Each number is 500 + 50 x the weight over the matrix's rms, rounded and kept within 0 to 999. Layers, rows and columns count from 0. Numbers have three digits each.

# layer 7 MLP up, 1024x256, rms 0.0398, rows 922-949, columns 0-255
477566495493516544491451532545518429381475513475551549537492485438539466596516449482453524592497444460524405495451445521514538507512536565552517483512551487553557578473467490429456507525433514532482502462556490576553461517438480452611515490399525556579428558520524515423513465562444555570499471473436501479481538476534510485448446522503533521462453510492500514519579563550528588557530502443573547483427356452516435480500484468426488490474474487568474505493534449488509506507507536519532455466555534485488501524555512493523581429419530429436554607604578551508565454415481391456601468560535544521398508476479435495454493450509474508552565533433547431462507550435550510581523487539476455547537480428555560430424467493427502479485450462514514491440549494508483475550472530
538510549524526467476499441498498513484484469499604634580477562533458431466458554464486507411521468376522421474566506456477473482495518505447530446483421513511498528528562393458472506521548517487482457548554515520566482512479529536583507561468530510554561587482534569518524560558542462512417535494468529464452407507560537496478444498355542423477550475508484488447619425447382564569525617462472549466578472488504446508549361542416454552501458505530497524501540524525514477489387475586454565541528526479416491471560474523479529546576448416536443425525577470502471452527612507609494520539485454425461496476513426512536529480573580432528476519607547432432417508569542468489420435459630453546419615457617538421497491503474409561515626462481469491619541476433534537584556575
501497478566498489563547553538433578503411449505546441512531633574533493484488522504468465582497453440431469472598449567391528575523494520562489497541571499402545511475449513535460509550432494576579559548444482479512495501474486526532499558539520531564564464425468583524506397453492465495530562393531560467447430485449477479443494542486529534430495452477525465446543512438465479529599497578455484520468539497522552527462475531399589499522578473531543447469544527483465575472453480467514386461495468543491539496516533394523540535504503465452596471485523475390492506479507522462465509550501444579537434538546553446461499492470523563449518416539436493523441504536505510488518478495506478398475498494477471317439503414395469461521472384492526560540534482530578484534544406
474581529516455435425477550458561459480411522452396512585501488568556475418521501386495560532494454467508438538447544485476481498456463505468565420506580506467522544459466512536501453476538578492563411595446637581473511558461535468495500513525503471536547497419618492415558537501473523462529511562504482564474482490482523469494445565481438510532424415501407538493565525451501521500499608478434445517471548555475482541587452460487504530515578583531436666506529502480458488559422392532482444501484536492458484479522540486559559480576532498503527548559503511473506522450492464536429511568511457474375547434534475495444547504496486497449572504503480553500432508570507497500477466527510482500487491509439517489459503501563551489470515507597438467526399574446530414621508471
568424543481507429466498510607484488456505495577490494479412543578470456475467475513448492525500531408602485522520534600461545420477496467569425485513474555483507448539514518440441471532457491461500529445589481495486525570439490461472517558560604501482459543496506514481535506509561500478493476478454539545538480443440559439491528548528564432485439528500475499581516567497428519492573526410569531513530439548495527555494438493517420515504485507585467492540462478482487521510516488484527465462506505454495504565515547462542534469583545487494521544496506580465500491500455484510437461501466608472433493522527482516589499532479567441504540512448497496505513483487496491543573518477486419534457552402578521566469400535479496518472518512555489479584603514453491469538535446
511540516463489513504440522525409488341483498606432470549540521452468513471481496539457423621550462541408494573431418478509477523599579523507474523485395489468649544488536514403375452558474552561453508554513470536561445421471554468580448544497574467570510475563470502572581508600458408551482532562516514497412448459488563497517455439461477461472513523466495452541572513501410496535515505472517557484514488490495543514463375438502485544526566507473418455450508522555543524458517464493484479426416450436535485451484531502498511491555465471511585520488468542481468542489405469539534462506595541570426580551509474524449469481599497514555472560519489490464449534499454523417460507453466463528473542478577563399437538454479476576565540478535548464493435551607605531514510547
551496432395503419382543438534530476541583560516493435615477522519373445461541537534496512500540436483551512529511503536548472545505555545541512424505538488486562639442425524496436490517534431446475497468523542491593476544480417471554581560471618538598450514520562512524531575510547430433458520418464551496526546525521440453451517459390504559481535525536572502457477545535496554466448563483469457465485498463438471456613544503464430510501565519497525454508584409468451569525493494516548576481542472479584611505482546507555541465540568461441489515432538518443560473494599514582502522541551385514480477470432476407463424523559485358553489406542449370448581429602532492569553405511510396477419441533451558401499495499483485501532464496484433532516530419388544498512480588
413644526479485387527485614518570499465463533462503448460354507593481406563432500361463470496494568478547454501446421526428537528514466431438555521482527532535504505521534515467513592479453521521422516491492562484505502552421511546516539533523540464434542575488542506508512480464513607494461448471471504532581517469539585497459500532469550454537536508550513489456542458473551448420589534430511571402511466413476493514485539543534561527581474528536418522575540485443403488491522507490365398478453450498466616454436540516458533486489499445480502614631492471428538503485471666487516458478427541521555508485463456459544522523462545502444489455545470440574445450573477545476502466511513514478383501450497506501491541558491484470512615482502432520520507501477526583572567486
557475539484516392464495500503543488495559505585631577455511531542536421455530509487536550511496392434535482475537419523485537480555646530585585418532450513528603574506561472506598480532531475481544607498359518491436518508502511504524506516493508545576559454454507583400514492491556498538535452544511552481544519536483548470503509545415488522455459566499452426564510536399589479566520484402464429474447515483455535482412446439476481432479532594467399501391541566534492501527491510466514380533525525496415495533502553551509576449488543533502466516534526405486471560476511467522370465571546515470331437523554462483467493499561568400515528430432476525486506528430510495461465361453500483472472519576490541502500385388470539490509577524585602495434433462489529453508547533
429553484402475460504582460547484533471433546449480486549506543520469497470507483577538537576477492419503456466528470525474497548512452500449558546568577501481537559496563542493551465514506490465505485436505423519541510488445571436413477499452525498537537473617550473547564533483491469543389526469468470467472457499519519390513486563520567533508497416467488538523586521520444508591485545517506492493505457512438522533516518469452608519494529553496435465449513465586524513526416579433594418442572387503424481501507591488574510512548563527453524609465533452518473523481497482506505527571589534548376471486546568537564490478528467466478488586523538502485421575429561476517444397493547472474391486426543566495473498464529484400457507532513496500575440475526515515553632459
446462505453465499435568394507425586490541522489513354454506620506461454521497423394563512590586552475600443666448445560473462520527480463542539498492527534564548594466533473554494557535364468437506494482438507515533440620480582479458493446555560603494549554505457490433477441555525583516543542502560534534530475383540509540487369512476473544532556496545474593584371540484493462547489473397416446502397503437523472488416506493426480507537512601532549436501469447532440502525444478421482469491488439405505633533439463488475509485457554493392485600487548540441593559459427475497509490461460530489420538538468593465491476573504512410453474535573516468605459491545513478534456498501546485436504561471455525492432467488504529479537441483572538423513590559509525491580581495
470554545560465443517504558508456516484478499497512534482495487548482434486410608476453561574552497508475518477445480541553437412508551546446516509630494573567497465530481443473444563468441515497509436435530495431587517536526424410495504564471569563517440503549516584552599516453458399468485497536450503500513441509426452436457542426527485502536393461521538470539531570456511556534501491457495431465501552531501513626465518473550506582552607501538470464547634502505517578546521480454492458514461480454495575427446464458462491464466558516482471607525537533518526460436475539469568410601418463504446461524540471505560478545455459389484529538457491518397413497519577515548441432499523428487512477525494553559483526408458536443547601422544424489538474490516497516509615452
530523488539478502531488448446474484445460484467526496535498507562402382564482546431518488549468471567531511597531501561469522470510538474454556430511438483433488479459515518492543455539548558451484497529567530541550492549474502515530533494509495590493565526456591450470507532532544466474434520504488471529535396491465553441476517517519490507440481541480509488553511501476560422525543488524499473499513512511480540484474526400525447555469552504470504545515538506534507461457524467452480482487582427428566549521534567453464473418520545521439549501525534515509494543421531493480419495556495575445430504444420451530482474496526483548501466540493481512468487492459549488511484414518567365497421555491550469532498461472558489572485525465488516546532480483536552578581551500
443539553597450522527504494400444518398468517512471512439458463542518438505512473422512558602510461505503426411538437564490419448487477483508437421497507488474517443410481472467447592493424433460454519426498550519625500509373505546535551517481506517525508495530543520501444589501477504497509436496522496491508509464516490445534467450515456439515508513508578521491605491574396532484531455471369474504592459529488460536494530535538605555497500530561435529385592580524503448542506471540519526497472526575461615373471587498521517449489515549512505559516466542546480466520504514489527511467561484549452447519398532451513485539580509541492521539524498567421509564504531568541561522469540478501436562509524465587417554500471488506489448508500471527557404485435539557588491473
573555489539459459463514557474457509425469485454596465408501536478476552526470555477430450482521485479564422485481546529504531511575490505521492536521569480510430480557530458479438545420529665486481493499529562476550444571488470512569475568565541590460494407518532433483532600554464462515513475446471480551526539465546532540437503539485472561430486563565460580410641489542398566498519499370525551517476459494416479489533426532523486450510487432520479556467465488534522486514468543527468516471504418465431534495495560528476462454433604498436492509633537547488504485419591470519497548545544470430457558487463527623492463452511510502483538499480427470529494529445478423476490439465560434617513517532542557519479496523465427542478588428478437443465518501536449473595461606
615524560568466490582428500406466450388531481490498540508417510435444479472442531536489482560464495596556463518530510538557475480539502534493497548456486569412527375483488554456443429431476547538479461567559485435502457508441631494546505496496516577540532528493547541437430492558447568420582502465467503529463509476511521513557504497466499437468420566579409583542601491490474497453576539389461535449517432480520441416515418431437533507509508561485532484491410434550454425502469459539501463531498458471510508544552528573527476533455480501494616581610531581457443495464552472454453502669478635534429464515517559574517502399415489506536552546612429537560574465519521483489431544503558519546488485454485496510522483515600409468409479520472540470489488509481406546575448491
613610548391534476525592496567535465488498491478608523586446483586514453478506530443472535508521471476390492471576474563552474621584459610436508477486559540435493534366480494462510444578487609354430557490508540477478498481532450471480548535500546527493575624402485484456551552482527466464430523479605471532429491449427465427508506476466511430479477486496515508584538507446524452458558545530524540470577507502438369437569469503554510559459499550443471494460573437509409537516501555431513463481510527433426609377504544381464464456539467472476491469401518462585537522497517532571518478502525420511491505515580491427512452458503457536541535545539477481458546560428499480542596382482578506401338535487479488472492474527494470548504639462602402483473393557446522495541552463
461499563462400473492537564436445482440393490560506454549466531523499515475472548503527533540520485558537422519507468552439484534485426531416513453595521457453523494452417508478460519467552531541627478592493521522530478422424529513475514572442501512470541605483575579480505488513473530461502532531527474536472593436412458441466573527483510571488446501426496520523479421480526487509500541516480525497479453456413434452501416454480531545517507577484539494570517493517526487441561534461508532480596433469513529543549499437526480465595449491476534504573452480502508433436499508506495369559527447545430561436470577536521423552451495504563544469520511506436582438527580490450590530492479435540403503521495489471502494459507508486515546533594428495497479440553500527559571488
526439513517470424503456418470482499435502506527489531488470584473542550521516549503489495477444537512497536448488537539519520554549480465440472546519499421468523549485483558512464463469582501445528512476548502510474514550478493481439550500485469505546525554528469473557440562502520581522468501440403570470468568525495491436549497516474494470545486524525460563514499541528538525502475486512549509513505540458481526449462472485475557503510490489500456548436452558492501502448468532470580535515511493481539478509491440581531458459464536492464510478494542513433462546513480541454471494479492462474498465522491508467491557523474539512495468482494519492522528448452553482512526527524498461515481487519507475525454473536553497429480478543471538475446540439466503474533504478
545514459459467500564439531518409524509452499532458426449508484472514504478489481476448497534442520532533479574437507541519526605586464593521482410521457481488524566471478522555456467546540506439576479570580558521475461430535462474545453572565561507545546456516555433459512513560585447556565586462489580479529585435491540407582437513450435495459510514603449504510484467444439410483623531451475427500524483517469466463553533442437519506509451630497484584527395551608441553446486424570494458449539516442560583516586525473538503417460473474469569484570440514449537480493545530433473601498440474524515492489422530525503490493515476549429520501508491478517587463422536443609529471458523503488509512502481447467537524482465463490500503467537473415477462565582513482501498428
538587439462492398479527460515537479486502496480450526560478515563542496465438634508504542514525479522551488419460513603494526492441463443508512553529461560447488541602459407476500445512507590532546466497587581570472507497560483537493546533427510497474575506481528421555537429464471336506517506364526547538558569539622568508449515488412514548446476492530486511538556473462434465536531570513543587509515533424496559524597425493457450610468588564515470491501522501467491551566466562610492514458522529383530492441453481476471595427533503414546489510517486455411412499493512516481472550520479543429509507555450536525494491468463515521491439466536505528510563379545465454450432414555579453482341482479476478518514467458510477557559569511536528513587415508481437508555583517
525514568466462518542427496552431532487501578629440421497483478566382448477452464541503488516549480530532445423488483519430481511577516599514397434506444516452531484421495536519456479506430551423558574529432463543472415473489567507492498497547550501555457556510495483499539537459446421496407540437475576496478511477518466384449467504516543551477506460458481500556535499588497479445549534456520468401599501494464504550623493493423495589540544541572512438485494528525497486436477495404581463461476493461441543468559516482507585484570503574437517514543519540368509408510519452486535574450517441613470466508558505536530424518549481468572522528443518430483506457538552571418544444487523547506440452499486453465470463548562502507509604533493418380465471521473521483525536504
500529521546486465418464540505385523478466482530528388543467552513462485513356458532513513472521517463393547530499340442534583428448611537553428502489476560512493469376531524545473551470515558524566484541447538567542562460508537511577523507612568578511558457440523552599458452541485550490523474556494524356478476493471470552485456478503512503352523486544425425456475500438543411456586521525473507450493470465520438506406459416460518489520501558442488509479406494564484488432449460561376487528528469487490487512539558503520512517500521406441552528478571559518434417485509434484546441557586481553488526517464494571401487497492581516529466427604458526411533488455556512525491488444519453579460458517541488460528601332551481461497520380558456506539448544502563511559526583
573563604519510483525388513527553511475540379470508517501525564502416434510422478407524532556573475489492502509553450486454532406527564527589487452523528510415524462433531549533534569376407595535457472449574538481498487514388551532477565510540512535461566495529551621526447455515487431477514491506543537477500461404461493479503451509448514535487542500499506544476493526484432545526537438476446559529558501472402528462535535517468530591477566432522386510461453519476532467496540541457494524524525413541486487373485451502556527503525513480488465538523464483527465429490514514511433452451576525557531496452517558578544542503509510410485491417556557543490570533459519493484490551379550445463455586486564470499459552548422463447505465473490543494541467521519470489517558517
558526433473498481436518523497458564467473582457452488560504582547606448460477502544549516596576496496524505550544530502532446586492484554587467516459501478390506533351513586432521464449484428477575554357406564504449426566511589442516584491466544518533478444468484570484494468585485426449519515536477535467476495504489521450577448519452557542416489511550475491428588495518422571518530534467484500544580496594461387500558454453526505502512601517496425551509482494626542499550446553448534460448379453534529530498560567491586516484517621540424544494445541591540411497476551479506396475565405648467491573451494436410488409524550475518462438432515471463405561512541534546526582502476589477528441522337494567501528527539598446414428495483533460507499510409569560506508450465
505473516504535414452482492526524569496471557614480496511515605386439511546521476510549452543595477513531437444541396516387609528516540520466506451483476459503504508478577450442439488504306474509467588449456568525531529465516502483471596440557539575588422625550457524505544551552623489586403452423540594437468522558612546428450522440460516473527513512579459495489499547517540515498523471515470509466542477400495540562526478442473531533611553528531506572494460498523517469533486527524427524505381513458468578439459447488527604566508486442429457472511477446448489434522518478494510523455568420558446424466439468548467483520430618489421461489497445537523441517561456488580461489473557502510480580452521543484463553522485562537500443452461462532484517463459438443496491475
428511508544514505544451462505552497444509533444512440485531467621516442484470562391506499565484519454468497512547492504503494481487580475498494430499426477558609545472525476462582509516416508391410528462577435482465590586448492441452479483551591552504558552522540493528512510499489507563462555550489515472481495497422459379532542577496502494466465491482522441499541439498390519470524479464594434505591514538550488531507540551491592502588508546466550549456566580586496527522486419530474441556486506507575562432543502445548509518490521458458413433499489560533449510453495530565548502435553524510481504492418594556452499551611508478549483558464513458533438549440598531446500411433500387360421574505434498545423587449505464477518479401546428470551466589549552516513600541
544563559493505534477468516589547551484487516439454531518476493526517534478511480395549514469444407568483383459468463530525422549529601429514469530474506533477532452531556442473552575430486547395504539445415564460524544520498642479562525452465552546467425530514535519426485521501454473535443464493533519519472497493566569477404417433474501444422549427508519476496571539515516492486492579453506525487466491563492481591459519512542587498529465584493480499555601466527454506507585436525507504543467453549401514505495492459458546453487614305424480525528490445531495559428457496526477491571497589533394595463445485414532460589463550506463551542565494469452497559568491568488446554541559460558451546429539503567442523408513478464437537443546490463472465487462470504515575549
# layer 7 MLP down (transposed), 1024x256, rms 0.0384, rows 922-948, columns 0-255
469410558420504492494411530533486496585606510538523539498601437552461485516531455507495461530518536479543538548590465498442492508486535572531421574471410454470463425522512463456515519505515506467437437509469503504519443621497481535493483471490522427555463477481516539604452517488480508539466542489529423529583476491483531573525596525626533503586464447460504574522420522556489579453514462499511457481532428501528490462515501517504439508545602491546518556514571577435434454529512483566535552398439498490460566445385557483486468476532461465565431477446497526456492516556472557488569477494567459487439436540513473585508562441507434426431465473486433493504593404509486502456507537531438452494478488490465417506482532518516495516443403527507584415549454544534509538494507439
467444523490494553519467510599537595507439527539473591551592370509440476530556467528504411391449545409398488418477467477552575473364445418637501556461479489557549563480548392429485517487420589495598503574534556549486472467449507484481499545560589488527584528537521429547433557529496517538458552525491472528619445494424495506503358451601433545459465505505475442568536496446438534560535510400478500506550426506379556397459577618512426542500491515449556565532435557509504485536424544442530488510456591471453458452445609450466522549542490493488502398451489546492476557485501544555523372555456400426497483479546470465549528584524530535437492471554415483456549529514463493590464501485564539449529493525534459429558519577460490535356514469441494489580577379615510500472430574
533500504549419496527521526463523481494550463468501458451453444483464575454506551462497520438472546501527505518409500487542472540540529503435574453449535533526462469553447439482474420384446524518503533496560562611389394503509633531546521545474527499555478474452483524517460385472516622517492463428471420524532498517622427486491454475532486424571572610457526462453519522590557461491443556509506485505498471557478517537544473487480492571480538574480491478401572472455520579521552534498557472449548496425553508499500503579455557524614533499542467493464563575464557406543507452596557566518439455426456496477460469557403426516497473426426412497594510493503502498502480386484494507431489520448406482498448478541462484539504560462526570490524436496445505589477414474510517482
463545471461491485505543580441380512517552531411513503548528513482610539505542497566567463513499492433494551436579464481483483522545550563564526467497540486485566537484400586549518535501523407508480462525592511558522482489481463445525499496500491484520544560507520452503475573520501501419451534578419441460570484512532610446448417467642492556450593500494536550495429472496505412466453507408489516494523504519524499554499545494439551419474529529411482473508452493467436537452510486457543447499471458432579527478461498501574463486538426532519491555471482542438495457492517537489434501490523457446567507532551516482520479541490510508441467504485438485542479536419555463452529528486508504521565454504536453502524451448439381483546584527477537461441542581466504544467469493
512547538481475498495523545529485489545514534452460478532514479477482487475511517500547493488555552439541452579459521536463464492520464539520533547484499474470471527468479440462525486477497564496517455508472560469528519500465473533501471479499487470557536498498434439507440521455539567489524488450487329547424438511549532535507535489692549483471496516465494537480492497475526461525523513491527445500438524451521557473494533547490536523529551493496513485494531470487538491520513571524525489499528493535480466538425492538482463513497465472493539557500470516518524481526493539537467462570462501514441414500520494447486575477544459553545472461503495460480526458484465517407539505469474467462452470537499515564554520436524536499484464486520567475427400506523446442506567471
554461557555464427526499449466516532499473538463503447476513457539527471496504458539505502510510501548506484503492558423517514449593525476538497479539537598418511346499523536572531489496493432481508545501453497479557616609507596500521443411487502500537493475504532515524530490532435511431564509499485594497570493505486489514500518548499626588478495572469382424442503451495566480536505486477522588496492512546518524555524553491494506429504498578565493396453483504476452505512532390553566439468460492480422481506554480513460592526564572605323487530621516489444413446559425487513386537521498524532509529480440493527516507474476435424468462470549522395520572510477451434558510488470555446407568538454610551447512515482443447433506558464494452562535533553506522366472481507
400504566561510525499468540521434544523383514536497541458478449582536555556449481446488473586606578537458428552569560575481388525464452496538510475445521446436431483449494521491534488469524481603536536524401493480607516456456510490511471483479509450476531475403419500478418485521491503524528520536463479498513490525514534543517459451495516452592450557449438503491451405496425442518527480459378569589413472360444490507460567527438533547536590595448582431541466469524516545509567348520412516491536521518477522548529529382591505485515477471448418453684442495585473496493457388507453587505526527536514485468439512523586501555487557605516347485518448537529433509548475551547517475546443548464611540386510557479478466470539468615503546605505584463432439596480379566500572473
502514454547410551544497539408455496542523516444479581455539454423479450484462441518509448421456580463432545542502497486524571522561508546379457512503472475456482561544515595535450588467426503457489499463471427569562415551519520502528463492443529456439443510502467565657533589507480498487575532529488537489529508479419558483470507499493579505532529508553516530593545481531425516482446539504356435474342539525493456521517486538511560483543445493495538482534476513524494458508482446498524568391507549524499556532414581476544590512478545546471608503577468590486560533498483455474420484585523423494495434542500458514524558443473494462586472577436546492413402475465512476529587477503468478606568517624479579474386499503469503521523438464518468534514460408538472472477479537
574424559416462571495519475481547504623567483459427552336433482481455553515486611642563455527504503510503402460496544489440437441494463548481530453500393426428474572542541494498442549514488451521428472475504559527406558481481486449514541525399464540518470485443502464501505463485480459564489473492542488519574588471490587515533456525504497508560457534553397518587465497495488531544506518570474560498445567527540652482582440474484542528559413530414499445398484641556474495558562581505558484654576443438572508477501509538514590397472504519469457490518494510424462486531594424572447514558535516560499513470460499527559485502537488464523500564605465447428570450531426519464455470500533554403498386561442523527489565487443581516482422469438532460583487412505450447505467530
491476525484522485494577496522451522456422480454494507505493507444478527490508535529455531436476551501522439442514450519495482554429423438615566460570455510603508522464583532502504566558503463420517446482551507522499558467518514445560421487535553461586543435515427469468557571504577440451464491492471281522474460496475473482471435536715464475489497517447479535571486495545465485526520516482473472524419474556465555467511491512469477478467516515477453515571489460590466492500463565459481463543560575506450445508495537570527473586508531520421516518611461535465489469524549526511480554520502585482430448471558517524479532496502497463484425493520498492468478492482457522473507529489437500494550466459492499536550543472502498493549572477426493463547467379536551500439593487
502558409607495383501442534526488526510499539488537483514432468498473497426523465552498481487489477555426448567426495543563459474458507450535440467524541528497434420559539525481493572450496494502365537574426528427550510461441467474562518510498479500528564450489468553523615523475472470397485521467550413530560511524400515412397448458681511505570498567461539560466481547477553512478505510489437486494390515393516486454509483424522453534465377498542505493481472453547479520476517475506496575509400425590488555444434564462496564636577547421526438544469537455468540477539484516445564425417594512453421538511549536589515517377555531568426574388591496561476467636458521477505538471525565521491617489483478462524483444524524504629512496534429494405530449515472463588511538630
522538459477521524431495547506585533502482544428457481574530524472484550492557555556504506427502500503539492473440510432453547546497508537507470549492464418460517516471456533441476512558603493521558472441531526502500458533453477521479544497494554513501481561469483441615446578488532559462511544495458472577472492441433490541485488522577546462473473586458527526529477450370554464511522543476426566584558480485555496514487491518423429432557440464513453599408421494525508428487534550473487473490511542586534488553513502470519420437557439520515490448506538474530438469479519440436496453561506534568451481552393479515483564553576535503524507492489529519541519484472499536555528507541499535503585473478477544490471497535520509401463566522432480516486390488510486443527533502
473483457490552500511558499521551471522528468445555478523541511554488474502509523570523503435462457422528567518485477524500473524509449459444485591498511507496461537505477468463499510477566515448513468476473567549481472424586510485487486438434525444482438483465544504510513470476527547466462515499485359517545480482500489489560527507643488518513471461378505482455525505531476494538446525557530480541493508509453479509495535509528494526501542479477506492531464501463510565485494472459586483563454470495524431597509497474485428510531503579539499492483527537600569529440517509528473496528449556479520532432491468465519466458501507533542489512432515592521487532444470499473504544503517461502503496550500508529510480506467485503496503512482500543540469488481431514541500480
551407449508492553466544430452524496514489516485523487513516526529525493494508368420528439531586491486455484468537462493448504474503461533505495571458535467518542525533471478531491515486521529461500511429515498395473562553458447422490529538470441603386468550510491494523536445397483509542571449482508419499491543519540447555529461528619532468535412537497467438474416495470509508477499497476526540488498473518433512512524515520476592560559473496450525525510518447524480430557561521529455548540434465555461468415531530552501494483442470493440440422490590410512474463489439484491512498430457488553504481514523565480582498531518637576449512513523547446435515522472499543528552481542534555458542467588505572514454543474541452568492539492464496393526450608482452415511457479
465548533376542515499551431497559389529582469596546486496502509521422465478489487488553543437582505567459451536547522551517506597570518408540531431435599603525582473513522546489524486539500495449530473567429486469445578470486575487598546491412496518559490539543420546486472537530480487493455521531477507485515550492519461422466496587556539465555575451460528440490507501477467416433501529534469479447538593439465456385440514515508527544477472486503517544536307386555509519483411451546579494496441478417533491506535474565571555503470512504423471593490462448473424509555413545477441454520484447410454564505511453465520543471525521504549575511549533482551498534561494440578385488510591484465473527537448477456507487489528493416487460596558478399434591577507578557437475443
516509472433503451466541501410538521486451469463540462455590564551572539522471558454509433441406465559495495597533451388472518529419584530474541475577456418390442704626576448481483477513455468487524524510473481406549573572600461531506533490526453512452370572468531497400530496544435506564450482516474559588512526574477474531502524446460501550444485446527449462528471452400506509559444426469501394599487565525524525616545556534660553492485450506497489424516450554628552568482473464512482506508588512393540499440547465457563532480535615575537461510467536558485488507520455410529526546542477496470470531568443545405453480501511497512434462575578540443542414434452523450618518477513420464411510542560511485434496490502447466572443462426496486529476450494536480575482491498
475501504472609584482444552495460530479532534475576452470610346497554510425512479531505363483454611498514548455456572430522537530464473483517618492552526443483433550480402477424496522573446534442589557529443455540568499474562546439492571571513500534527486540459413504476464527525496529435521536549450453523462522513443472479518417400533535463485446487491470564546421512575507436455481473458460438510426454507588557482497489437559475469496627515413491483505376455512544469441426519422599569565549560475489469486578472491532429606519563487549437509473480530529433477449569573426442511542485498484611502384550512444478500451491463604484503536538541545383542506433576462470442523506526591466435472548504434553446462501447426557503515474508406460487543568548553508553528483
453503478539564508556478528529528445473513470523532551460510540552577529521476464453558532479511474466547562546502454514515528496493523526475509451475532588509448541487450505581480518423464492438454482473489516549446601493508566507568547416441426491419552506400485424517468481495565469476528483509528452466557478499542523492495578437596472430527558467497467518508470521490548502453428501473576397443501538485486501526510538527493537470532549508368551507536517445514501511445516500539536530504515493523488480441503548502500485510509464470514437479440513537384488588464503524567474467448510554471624496449492497465519483548470531464558442476532455563543529504467489525508538544419577506455565537469552483507564492555484492475458504531479485449477488591556472537618462443
515472534460503467500549548487473519465505502428497480536493528585463487508466484448489495557504444546507454529497453520476517555498488508520516480530542508464532489534551475511471510488414484451510460426509449535540511531532536462503521523522589554519496488451493519470525530533509434503532504511529487531498475467460482475503485441547542503473506525493491515486462541400458458461485497450514474504473511462480461529503523506501542556481528543526476488532515440529497506531497560566487504501483504480492570506533490530519518488498492468528555452572508520525486507461509489538444494565523542492473520498519533489472455432485450500516500449538470524514493475553486557548463473481490499520473538533503492454494482489483458558492497446496475486547474461516528525520556465
468585487586441495436459523555485449493576490463550486525529387553462550473556485504543539506438536491498463561496475478541475503532520514614524372440570517551465580579432490538560497538559581591482471386471484508476477507534515561435455458504549546445529527513473501435515500474543478584563523503544437509487530410521435408427535501568437476531498523418483419479454496514475549499530496511466621502543455435520539484439515440546535467474504459419446505487533548508493414519528511495558530509580523517397453496449507479486419425507462485535545491507513576507569485526441469497518478546535483452474503418444466433506373477506504597501463537515502534406403554507577525608557522501425491429451491452578571558492449405535594503505501504467521581483547454532531572515616519
496490500489515522454537534454464510482504466483424523506470514498484466518493470562470498593596489544456484506414544603466568512484455493510525469540411405545524545537436501571554401416476548397561488531544443502524466401494529521431537526546507513517457457485448501467511524539433536524515429452476437446541515553496493481512421534451543423450502522538571528445529495432513519456445467481434462466509490570475433441582476551496535369510516487539611479519481517561605573447448507581500531607484529566445573432448473555646515537465563513415453549500454528543538505535482500518545483532539514581437436486506589462475548447516467490420584478551517468481460492555457419550588566502471576535538537498512536529495506499440550520486471424574470601458479549584542545472377459
536386512552462505502509632495410548545446509522484567492502373534513531509491479531472513484405492504470534426479532507565481512442554503544474478493535535489459461530442411567439535505480566441619471493455481379444574486408488417522471488595522396543436518510512480512624460449495491386548512512541570464521527544501554514508604486616560577569522474483481556523481475516484528478485527496517529519479379495580545424434411476505521473440509461484555440542490501423485523473517420524460428487563445418525580432478455497504538467472419437498489511505550475400619553500501486497523496497491543575482433536524452502448441527413564433551532469486484442463587418374523494563451558565498603460539432485504498463464591554423493509544485546507465518495551515537546478467499523
514446590451429515478501543492529452510501566447431526405451412542491495570598590460530474484458495483547467518640540554594462507444501525448503393579508463556499520630517505434449513495474488427519528494505509450422544473411515605401383524457424537427380550475539510519533434551488493519494627484503447471463539426565550570426450546509413628432536620574439475620434483469475529542492514516511524527528550406489544525477516589507446517509477530508480587423541567530414486588511537463530470425640491556504560398493444520431492468466486487575509460502463487524486584527626505509412558501448440439505524469460531495518516517483489501456451572516511576500516512539474413459497455519506493479405491449569473468605462602418460489399542492450491509496536519537477535545482534
446525466498515531456591568494495446507568451502534529537519432576511508482448498463519513498394483400530556492523575495560454605515534420441477517549528483538532564577458477532504379539424475481521540530402561489562463481522517521531457480522508551512473556476536506449434529508480513493572434549467441557418548479471490588477531493581535449495433517478366463523557537467395470442512442538404467517470522539485472541405453559456460490492505486538506523487508506437500463563502497469472508463525525516420537523539505521436491394499467394518515482532480514546528488532475491542505536614470483577411500465518476488443439493514576428537505490605527567508540515467580448508484519574475518486386479522475546538488513509594540484478572474429498456539419538558478463457547483
522501587408520566533405484612425447559386422470599448445536483511520448418483503516527406546534465487408391421443511478438585562389510501510501461463513512458503570554526450422440513494566479467569519558452560565411517501505491508577432566474621526454503478517574536466438512577434548479405515522463416536531443460486420456508516521523488508505552506492487448471525460557553397503526518438609412435493556420594377449483405476449539511538510555514495520513432473406445578566443559431441499466413504482623460492511552411584328577541524552463491418481582562529518410464475595512536437578469548550509494485544442473543540540529570553532474517472504664577471597430557472434407530457496486523552536502493407480490495438465479546554543519557539548451477579470471530603455563
539579480492443577467499491488542488489495517457471501540594457483469550557540571504473519579497531586535462481507534515500454601566439524529514503584350488512616430507459468496400547478446530447521524518514592442436509432545507451471378477472582453508628536454531463415472468533552525402498575556553467482528489516494487480606478445442508562489458512365510484491511517551419465496565542525484496550559560418543531544517516538504478536477548512455421612545421472478434475494536515433465473537532435389617560526482451623543454427521479552449460511531523452540544558561520496440492463517548467497519512451479527428555508408524457465544396540439465475530510472513355561451420447427539455459490570520453447453577486526416492457577443586492468421518460483472493465494519507
467523452494534504466540489437512508430499530433491551536435559488534502416502463527512536500483511451479567441470510514489483498453540516444498590491502548536558412512537432554449457567548528563419451397466529537490560449538428483518557544472436529493451473509519489478517491503566464560469495493434364514499560468463558461555503497598470426458498586453528454499462415518467437414498513483476515506525475468460528499502487534420477495562531582559548543473492516481518556566528537479528502609468537523487481491488468535528426627492524495504529437629550521575493509402577496451425472464539484425506446466560519437601474510463630534430464454573490589506549605468504524559572531534513448592542458493538500471529559487486492491491509529465535455533506486446512459496401486